Part of a small language model's weights: 10 layers, a variant of Adam for these matrices.
Each number is 128 + 24 x the weight over its row's rms, rounded and kept within 0 to 255. Layers, rows and columns count from 0. The size above them is the row's rms in percent of the matrix's.

# layer 2 attention output (transposed), 128x160, rms 0.045, rows 18-21, columns 0-159
size [ 80  69  80  79]
[[110 161 135  70 147 163 155 142 123 136 109 108 134 130 145 146 113 145 124 140 146 133 118 100 140 156 132 152  93 169  91 139 112 138 152 127 104 122 141  90 126 107  72 128 133 105  56 124  96 123 109 150 172 116 113 132 168 111 119 121 137 155 123 153 139  97 114 110 101 135 111 106 156  96 178 108 118 142  78  92 103 129 147 119 116 117 107  65 101 102  84 114 113 162 152 117 165 136 126 152 110 135 113 118 114 158 119 114 117 116 168 125 128 108 154 143 177 139 100 114 130  86 168 128 131 139 128 139 134 137 200  81 110 133 144  98 143 140 113 132 153 149 158 110 102 124 133 138 154  85 141 104 126 113 145 120 134 151 108 114]
 [ 96 104 149 120 122 144 174 144 124 166 131 116 102 102 131 126 143 120 135 149 157 151 102 142 126 125  77 150 192 122 175 166 167 113 128 143 117 127 117 129 138  85  85 145 120  70 105 122 119 127  90 120 101 146 150 103  94 127  94 155 140 136 117 142 131 117 153 119 168 151 131 128 128 123 114 111 149 122 151 149 110 143 127 116 129  83  83 121 151 142 104 107 108 125 147 157 138 106 139 135 108 121 143 189 109 165 147 157 162 141 144 140  96  96 133 129 127 110  95 106 131 108 132 143 131 106 123 137 131 177 100 109 131  99 103 161 142  75 151 105 108 172 147 102 147 136 120 107  84 158 132  66 123 120 156 102 163 117 109 109]
 [127 162 141 112 132  94 163 123 165 136  75 137 129 121 150 131 117 135 154 128 124 104 149 120 169 131 127 147 129 133 164 151 149 173 113 107 124 161 124 156 144 145  87 126 140 122 151  98 149 140 124 119 135 117 102 123 179 139 112 146 161 109 140 111 160  95 133 167 129 139 154 111 107 106 136 129 154 102 131 108 108 151 166 116 132 149 124  97 123 125 146 161 124 155 109 128 176 126 157 140 104 130 138 141 117 163 120 127 100  79 111 175 103 157  99 129 135 120 155 157 160 159 141 124 180 122 140 108 115 140   7 175 114  99 128 144 153 158 124 139 118 115 113  98 124 143 130 126 128 130 144 125 115 178 146 121 122  85 139 138]
 [158  93  87 143 102 126 100 120 156 150 123 115 130 154 132 164 161 113 137 115 173 143  92 150 162 112 114 105 158  92 149 128 124 153 158 116 133 164 113 148 139 138 113  96  97  99 180 120  99 120 105  97 104 151 167  96 114 112  86 156 117 120 135  85 125 119 154 157 132 142  97 110  97 111 123 160 187 125 157 158  97 157 133 136 127 148  83 163 142 127 112 143 165 128 128 166 118 118 118 120 140 138 146 125 106 168 145 146 106 153  98 128 115 123 127 159 170  98 170 132 115 140 107 212 149 137 126 101 154 171 106 176 150 132 104 116 146 122 109 102 115  94 149 119 129 119 133 136 106 111 136 119 127 115 117 137 127 130 147 145]]
# layer 2 attention value, 128x160, rms 0.0448, rows 19-22, columns 0-159
size [ 82  87  85 100]
[[148 118 111 111 142 112 145 102 144  92 112 122 130 156 122 119 130 149 138 118  87 123 139  85 164 144 159 109 146 147  79 117 158  83 112 155 179 186 153 133 131 123 149 145 124 113 162 100 150 163 184 110 133 113 163 144  89 122 128 162 122 112 142 139 112 127 118 123 121 130 149  85 147 170 143 147  82 105 119 100 134 115 122 123 158 129 118 122 170  96 118 132 162 135 133 110  98 165 142 108 123 119 102  72 174 136 127 121  93  76 115 115 157 134 104  91 124 132 125 109 131 126 100 144 118 106 144 128 132 116 156 121 150 143 182  87 129 176 126 131 121 120 160  87 115 118 111 143 170 158 146 157 118 109 139 145 125  87 140 155]
 [ 65 175 132 110 128 137  96 150 133 132 144 138 112 110 158 126 105 115 105  89 147 101 155  98  82 118  42 151 120 133 106 167 120 103 130 188 140 119 133 139 119 132 113  95 184 118 116 135 112  92 160 129 151 166 148 113 143 100 140 100 116 131 120 121  81 134  94 135 118 114 117  83 124 131 121 123  76 171 144 111 152 160 141 113 143  81 132 145 130  92  93 101 107 135 120 137 100 115 105 119 159 111 122 104 148 154 116 149 121 140 141 138 146  75 143 106 152 136 142  72 105 127 116 136 102 133 137 125 180 125 131 113 161 132 150 120 118  90 114 162 117 133 127 130  90 130 149 142 123 126 110 173 119 137 129 109 143 120 135 139]
 [103 134 174 126 116 125 125 111 115 111 142  97 151 159 134 133  87 116 122 132 128 161 114 144  93 154 119 129 135 190  82 127 127 137 111 147 144  89 139 100 131 104  86 113 151 133 118  97 171 155 114 150 102 123 109 131 119 170 109  86 138  81 150 175 108 167 118 154 125 140 192 118 155 117 174 159  93 130 107  80 142 140 137 106 125 106 127  94 126 103 143 122 114 126 130 114 125 145 173 124 164 136 131  98 138 108 102 113 126  96 133 153 171 138 105 104 120 153 116 104  86 125 120  67 122 107 127 123 128 106 103 118 143  89 181 119 136 124 179  91 120 132 121 139 142 112 151 103 157 129 156 163 127 153 133 126 114 113 118 156]
 [159 127 100 135 123 111 167 177  93 131 150 118 125 139 107 137 125 125 144 139 120  65  76 140 121 136 150 105 158 141 134 107  96 117  92 135 151 136 119 139 137  86 109 164 120 117 107 142 108 165 135 143 162  98 117 107  86 107 102 144 110 105 162 138  88 130  95 123 164 147 159 151 138 142 103 134 167 135 131 159 155 100 117 121 137 125 137  89 108 178 119 104 135 126 133 113 145  97 175 119 132 114 103 119 122 116 132 116 115 109  81  95 130 160 146 134 100 150 131  91  98 129 198 114 176 122  86 146 108  96 156  85 112 150 147 108 114  96  95 117  90 131 136 103  89 106 111  91 123 145 120 144 146 119 127  95 107 134 132 127]]